From a checkpoint of a small transformer trained on Wikipedia.
Architecture: RMSNorm after each block, no biases in attention or MLP.
Training: a variant of Adam for these matrices, 676M tokens, 8823 steps.
Each number is 500 + 50 x the weight over the matrix's rms, rounded and kept within 0 to 999. Layers, rows and columns count from 0. Numbers have three digits each.

# layer 6 MLP gate, 832x320, rms 0.107, rows 402-435, columns 256-319
457499469525523503497440573616502580523446462418547506548429529477457524494500476507515445534520456544544547505500456463500411532408533459373502506499479471552489531455438527485486528562569479
482565575516482518476348470532440548489521437503400547497431437591460500493611428380533509616435493518524456566470470444507537441473494482496505531550429466589436538527525579484561439528474529
532496481447485505513514489456418520455453440476506521451519493503522436515493427469393449565558502518482414518517555466496534526448527500514471561481474584504452477455564423436540441445575506
472421435568479497548545462541591515492478475539490397492526351408522528472400558424518415498548403536503543627475506477476434429541509470544463459529404570519528574509482424562505475486510536
567459414462480505481377506580588569495520501455479522512536582458533528593554496500471431538554646527582597555521489392417454480468484496439465553447540556582437445519414577438545573578444483
550541544442524449390509531494515495501569473459474427468428487481457396495499561472547505512431460507429494565433465475444492486515555498536551450517439499454594588473535483480614450517621513
480539519470573425477440502439493581397511514520475529418585514401472302534594507486619443531550483590407518494438523518459429507473522483564488529488497561510570466536497558562504533620421415
539508542453484471513453555455452608470442452495490492456496482475457511500437427588473450545463523578501445511490498471491466469443588510526520521453525448534611494497591448536556544516468510
503538547550500501569400438551539461533427468464476523558566534406369493500503535530551486527494429505352466437489468477444514542457531522547506505626536461525534500524528503554473501461452458
426409483451521564452514485528518533548589482481556544436495556542441608507588509529483538516603560574564571507441482421413502512483492566426575512445565593463483493454511523417493510533494370
503450545526462616538411491532513515460487465474417455476402456472402399498416572516470467480575515498433528532530539412445546528506526452438447511472543550512528556523527380479545516471522571
489580447518550442513534555557434487426597563482532469519503448501500518451476528392504501527418545534555545435518532577467447467508549506530575437520406402533405505496554459489542583582487566
426522481552528517449593502568513539501436556457514561512497428488524615484519464460472532375454430513649536478515475483512509482419494449494553525438488474568538532471391442444431423502506466
552474477528511546442419510512363581540518445464453612504557389417467513519556486492541529500459512616496462464533468478498466461494564529541485520439524507476513474488514489600473539518590569
426486534436421481478479487476504483486497548490493463503461471592469514579643462411536547537538408535541446507441430474454523555589533446505480502492465493597509519507569470431402448517478576
461533555494519525434461532452573574522495496435431461569535494494552568508470597468510394477496678463477457547501479558456447447483532494464490526506423477494571446529598386502459485480454471
505582471526493474461556564582461569531448542443581471461502510540476514419481562527408536561531552546481425523439412494533517456399577516536567515500510514455553498528379484442436442471483412
523523595538466487471480414563525542445454479537505478508559553424444542508551467411540557458466592521428548441401530469522490549440543531513452585413414526560492475436476512454578494539522472
549507495392461442451519510420527510371460542443543519539547501492532569570441518532486465475493470511578476466519511512462475511499515453496478540485509554504466530531528462521502557510611520
491562490454508479473498534385508510425506533456492554415460482499470463556550439462440521490538401467454446481561484479493558463515565461443483507460538525399584494463507510595475586517524494
482471489467677490412510518438585510485539504362584568490448419540501609519460522491581483469514478540469528479489488442450394582397537441478551441529389542512511456488437510549545493533531523
474542592517483484516556520467397562521498492497530593587514486494440599509512546423447502468544405502549447542585434508492515510405505485514566536482439504527578532525476568524448538435570501
463476481469509452493546533402447575457524503404495510511446480454530464507534492481498529509550661507537507466385487472450466585373557536482534518548426481499499453493495425433657471509456555
445517465545506486523465441454513483446507516394479439473473398410589589588479578504466486430524433582466555505492550562394486482516550489531522510474491463467455506522492478513476469450515627
502438453590490566467422506464430460578547466481443460493523503568542532518416491460557402466444474618537546527504506447472489603507435428497501466573484476498525519469536432552492576417516506
446535521454500473481474485536451566415443499509447536509484464448482522561585436423395490455429519438534544458454488519481511478441584534511511550484469509464507497369526500498600538578492536
490575631549517550472462448410432537477416533494454429516487464546513554543554502526517460552563593508479448544437492486510536526511456431445488469381460504465571514545415538450428468447517479
493481565475511441441502427388591588622511585401458456485463519458461423586412526517377411483455450507444453540492471473513514411511488451471463500504534465442489563542571488533531544488543547
474557569517508467489542500522481628628503576509533431474440504451552469491451458419491546547514437482436515456528502450564544591454490463424486438507507434422564534480497453485476492517500518
544510524584504500485444557497471580596473530480551502560545502516390505504486507441556472483525538528511483609444415546554550496477508497514506490525581457501466492529371554463474494437513488
484433498430576464418523466492541578470495481489437446450467521514572498539428404533537510453502520473554566556445451485378482510539510510410460499577461526510518511484441492557478501494444521
506425475474464439505432612535510565559527493479532505515551455498489532444485483462592498433588488541473540480484556471378473455520477476540454507568556467594484488447443406400506529427571648
550411544416573432537429501524503496485477457517507460497582411425485622506492542489602533486475495510505565445404421416475556429497595518471524474490330489465534499579503474540522581433509559
493485437523585512401439484372517486522487469506557460554481491446553479558395582474551576609382567528497484459548525460512446496496541426586501495481566598410555505557552530508499452551489512
# layer 6 MLP up, 832x320, rms 0.109, rows 402-434, columns 256-319
578521461503557535557505475490484479434510541543430527470521503493496448359470507461528478428426491449523482520461509534471617427567504523574478501559479516362529462483540450517390584418481491
539527568502512572491466534507523468475496514490455510554475537473571514491456493526522408381540491476602422509503463567587520460464464462473442490482598559591533484501492411440554468474512566
461434612487543526502488441484486491530450484532548448489499483534429515435498526554461482528495528464517505526574371515505473444474461466513504521493570494453480451580466566514525516493504422
489488600528411547451492491599474438480463487534570519499565553552459583543541464477512481544604451527501496573393540518448497551460476530475437552550512469524466533428445463392480452540487558
457497533547496531548530587461397479408538553503456465410477540568512408447552536487532489436454379509395438450528592588480489592537407440598520465534477606431558465538582486495496434447467469
579555517517432491599496459498483533508503548487519451505481421477485445492479412476405368461472459401618539533454572451471449346502516529475525477463524541384537458414477590505557481496474561
419529417472492443471540492468581534535512523482516548498501476499472452471434512580585485418462299536569449595455434449528489446505530505538571515574442637438545547512484445472600537526445474
500461422442457428533435554425473498460497497581506534390579544524525344503431520528527471479566493513534427541452530489468542556564451455507479514419543447546535493535462570505371462511525438
486543461518537527490542466520457504398562448422464572460550475522419428463403457509581484543533591411397666437496467472486467466482457540497521482496474540557515453498466514530562491530467536
457496518463435435457513570542536399488592492445512420552508561502522525549448476535488529489579458613535486538466434515485505436454503496472501558565470497449592587486454472433461470507472455
560493581443459625530385501534552419506443466460497488411450594571566503487538490522587513455432540488400565527472552499568488552537565439475434540567471512546536519439459434543426520610595612
563512446539481452525554568502533519543558455560432460530468438491450478471494529439450507484562458550466461552527505436505538515440473586452513486565564560528464535467521521587535463502588502
599533534416451544468440545525463511569571416566471423488452527420527468491531466516519425540457497538469503493528480456546520557599533581502507479514542442471459456472524476422521462512434630
475394491493590586530497436546476546569565499503426462430533489440535449514471521461450474478552523554414569523427622498577481534469558424405488505521506591418438503491467463450547420410519468
480409479503535537488475506513526557590513483440467525532532524508493568480568482535437499656496491489458378499557572475514494528495484393489515478515527533597507621507494525518433466481420506
450496518503426527465486551504446414503532434448462434520485531476472430510459506476515437515503496520552642607469494552467558387476582554522569478507526512419432356508494559503551549549560430
465443562495427555555455546589448560649524575563509472512479478488487584542556563530595450466556470514537487568542508425460506380462430489582497484441548535477488462505520564438490582535503453
470482437427510526482433470529507513522473406474484449486513457539538500487469464477482443422476438527561518442453388507479538553452531485501517574471593518421428431461474514484511502554455469
505481490496527550503446456553456507524492522470478435492544476465467514483398458420533488479539494474448522490571532487507524451503541509463486479484553497479460509477487498454510494486471493
441550439556482469491484466610532482442450479548504518493532510494484483397482491533491376573474535448469415461449522463502524519462503517516518585471500594428519470505399570493448415502472450
512603502482408514582452458508494554548518523514350491578463561425547397456477419532444454508447464473454437540560569482522518465500452545521484506440612453552471519478528494512403444501492541
402485488442447521546431577421441538563489473539521545536467493498518527503354549472554527446482440372550577563511479576563555568324535476506494497600548438437406404492495475595419586640517495
532515477539493506447435534578570460553437508583492485526492539481489504573531522492532481508430401490519537494513543525494521454531413508477553482547469502493535527546493513539445539502522416
528545487509543468526449478411594510444436530500449500526606466478512542557560641520488463513485526549480573446466545536436446487488570609543501483512408513408398471452435511454515540604568589
535475441542527553591410528540493502564558576458459591578548482520521518473528542546523456512450548444500484489584417455482419488483523531541454488567487551577534559528457527513557492520473380
537448512529515563525478570389535445555542511461478451551492470486566507541535430450544540503397519526433454555453511543516562547506612513539404579536421459523377474562430469498499420516494573
511422628402533526521431479518524434433463508482473502505574525565401546542417507472483400552483526517531507421442463501455442473592443474548458443508436321518415544436490564458411478493534467
541485486603420523497593424499551522482598433495486381516534350568606447556480467538567562481491529502516444503530507453484535522560499519494505439500528554559592556505484479467500505492536552
447445460523493457544427497503566578464481453502533641485526433452473438571522612514524479514574522503554495506561517593550431455538555496581474550494479530543461521557499573519547478443456561
534496439433556542478593590478579471535455426384437574498506525495491502584439496433539450504471476577593528493553530477484414485538533497495456447478393456462452458465608491518551536459493445
474498576459467503514549506526565517480586461508547422481536499502552517473504410475436513464480571494522388504441396525434429400532561468522564463542528570532565585391487482557506569413592459
511480406508438458481456534550471514470467517452561447513526438500537536546479481499611537468446431513514591562439493463465414465457533550460519471513506495573462491422546393385516482489600562
490497470488446599491492445547587472536468498498442531497399449582538473550409493524482514578598450529478463526481530561483513663545389541494419506509682463485537517580569446514546476505542520
# layer 6 MLP down (transposed), 832x320, rms 0.103, rows 402-434, columns 256-319
499499447540488496503558498466492528530449472473562480493570482427535495548395500464510466457527470500502433566456447572537414527376577517535445464471451566483482391540574491545495504475506559
490374508439535582583557508469528474520449563504470508530444515472496510519501500527460433568482567494464531475505558508429504485469521522494476550559421455373483421515466499549373532436504476
561512475465459492438489472386482501419474426430499563520578498510706477539467485535485462478510556498459454495474542467533599676500559523512456558512497538494490497457636467430505479494569511
489537494525573459436515476507478605501500508445470513534534450504516514482554702533533556475446569424430600395556510452510571559427470443553495495518526465397564453521497502505474532525548516
511518534366450515467537485462483593452446458433504542498516549464557486458509488468475453454545583523530524556521449472422590529457469482506501429553495441506529531446495494495494482456537425
443527572549541546542439472497564481535516477424472530500477438520548457536484485508468501499578513465468458454508482506530542540548429394522467461565503513575420526570520500459447560493467525
466390596583518522449482492451522540528578512488446489562532473519577462642549499466463506639557488531565561481485531465485483547442577529424445562453565547506448478454432481599500618486400594
549545460524526418433465450395472459489436539554473613496433492561529567520534504477401431542495500531585442446539528463476497455541355468498386565448512496531494432469545501472466587524474457
517446523596481441325463467601544499505546419573506564447536517468567519540471366484580502429423429475409531520528521505509492537495442555468531474519597630533451432452569538527477464521515455
523560479491502456526613547495505416489497511474401571643560464509477422639585495521489496501486535452577551491492491487399491491452541538390496466446489398575552515439490584536618558430457539
390586562576452412471537602590493519444462486446521427485535473459499469474513442554457427475491452548486485655540496530483475444526503460554425481487522544430495469490529381469600485569477503
491472523469437562454501513467484486472567514523538417471455359548472555421456454538492551520535463564552498516497480484545537479596481479495467525478416434502439564509466477479421431566419388
526493535425521527424507531479541490513533562565449442448550504428503501528456523495514490573512521416520513485546462513531487504483556564642576534506422501553583533556560500470520502468460467
436418454505471493524468476470492500462457523480504465486471487463535570490531555484519487443469431507387432505524464525528600516444585532481517537548452506567461528528481548479454479517432591
619538462509536505568470565404497561446490487458515522452536524446502531451396514464543528447493490454455592468513446426536511491523580519479495541570461591401469493625479480407552505507543519
473553455451593579487393544447477533532554553527561607503451497439466461456573515551472515490495461527443442470463529476548528501514436436560470526549441488571508454487498495524462601442629545
563412508420491509458504495390524507372523451479517479522482521464427461540585414502447488463428495436519461434509453442465503471542583488515509500458518543616385527459543473543515444587444503
540486520599496500530533543445516537516476507661490484457581540504679476389534395555540454566475524511560455444572465478474525634522485456519491576544559544480522521451647509526435543418547533
436434540491482515516546493524551398489506393509489509534534527558538445494423526493473501611437572386442447525441461494530485520562454499495456571635362514474603478497545536495553550439519519
526471561505552530488497509475466489562523510468484532549499520453544504534542471526449518567490498492565566506496536499518565552514538474516534465496499486505453552539565466503496586554523593
462476507425474457442488543539560464464433464517499471573488432564422498491525522468547534613687429446537425429519449537485511487443446582485498504522404466490472443407483462496484427408549399
447490507393478523412495422527521473561504456528436493517472453528465397567502386453491656465473505597472346518499433479504518474505474529486446595473483429528551463540497494494495474614498449
490419503491608518414524454507439458498516449474479470548531516545454468526456509511473516476496543492456493607491528421513519563465533382469565507432462550456455443490489422408472457613556548
556441620540567598420611468479544560523492488520466584555556553513480435526472340535553481508507519402507406508516466447595502518578475476438491556465498523515556472482533517622481482472490436
504546482523503511517481473527473536484633484523486486532439488513444472533516399594456600449569524478526486473554481547510451444557442582556493508515482420493504533502392635406469479506535598
536584471598416469492482499462475553562520494608547457428561460449590475466468508543445556479515469537527522478519428496522448562510416373442543488572560468425496474554601492580472545531587566
452503497588480512512462456507564513528492557505441464474483484451492555553606537458479539535515485515500560522483535530594515469515491475540423486367460478380438562574484575540524575490415561
556448464468534603538491520469462527533484473487600517438634464588491487551495528425542597418549508375565572428493555613494538471519495525449591485502467387521595530573473550501488437545467578
574522530589568617560474494534412586474657561481462493440529522477502519512488544527559491512523488388466459533544498442538514525549492497476551491552559541297514423368554412497463511452513597
529515441551498526404584503483499482474488434448488507586534389369511533469510591462493502503544453410510465470496493498546558538458478425463466540530592514495444477530464552439439506510564498
521457558576471472550472467426505473530481550529436409450483488496529560423603531521483478510497470512511470559523486460497498502500467473476388524461490484484507579489555507554590459526577454
553544498500511497537537502471468509505458570471513551508521554448515506493439511593578523521453491561489496643435441604566453542554487598583511533596480577471568524473509516498481437488475468
511439494487443511480530482412432480418539532537496552477489447585526503557480426575486440532488433458488509527558489375490416486496580432433499506448446555560523480538511617471468391575437452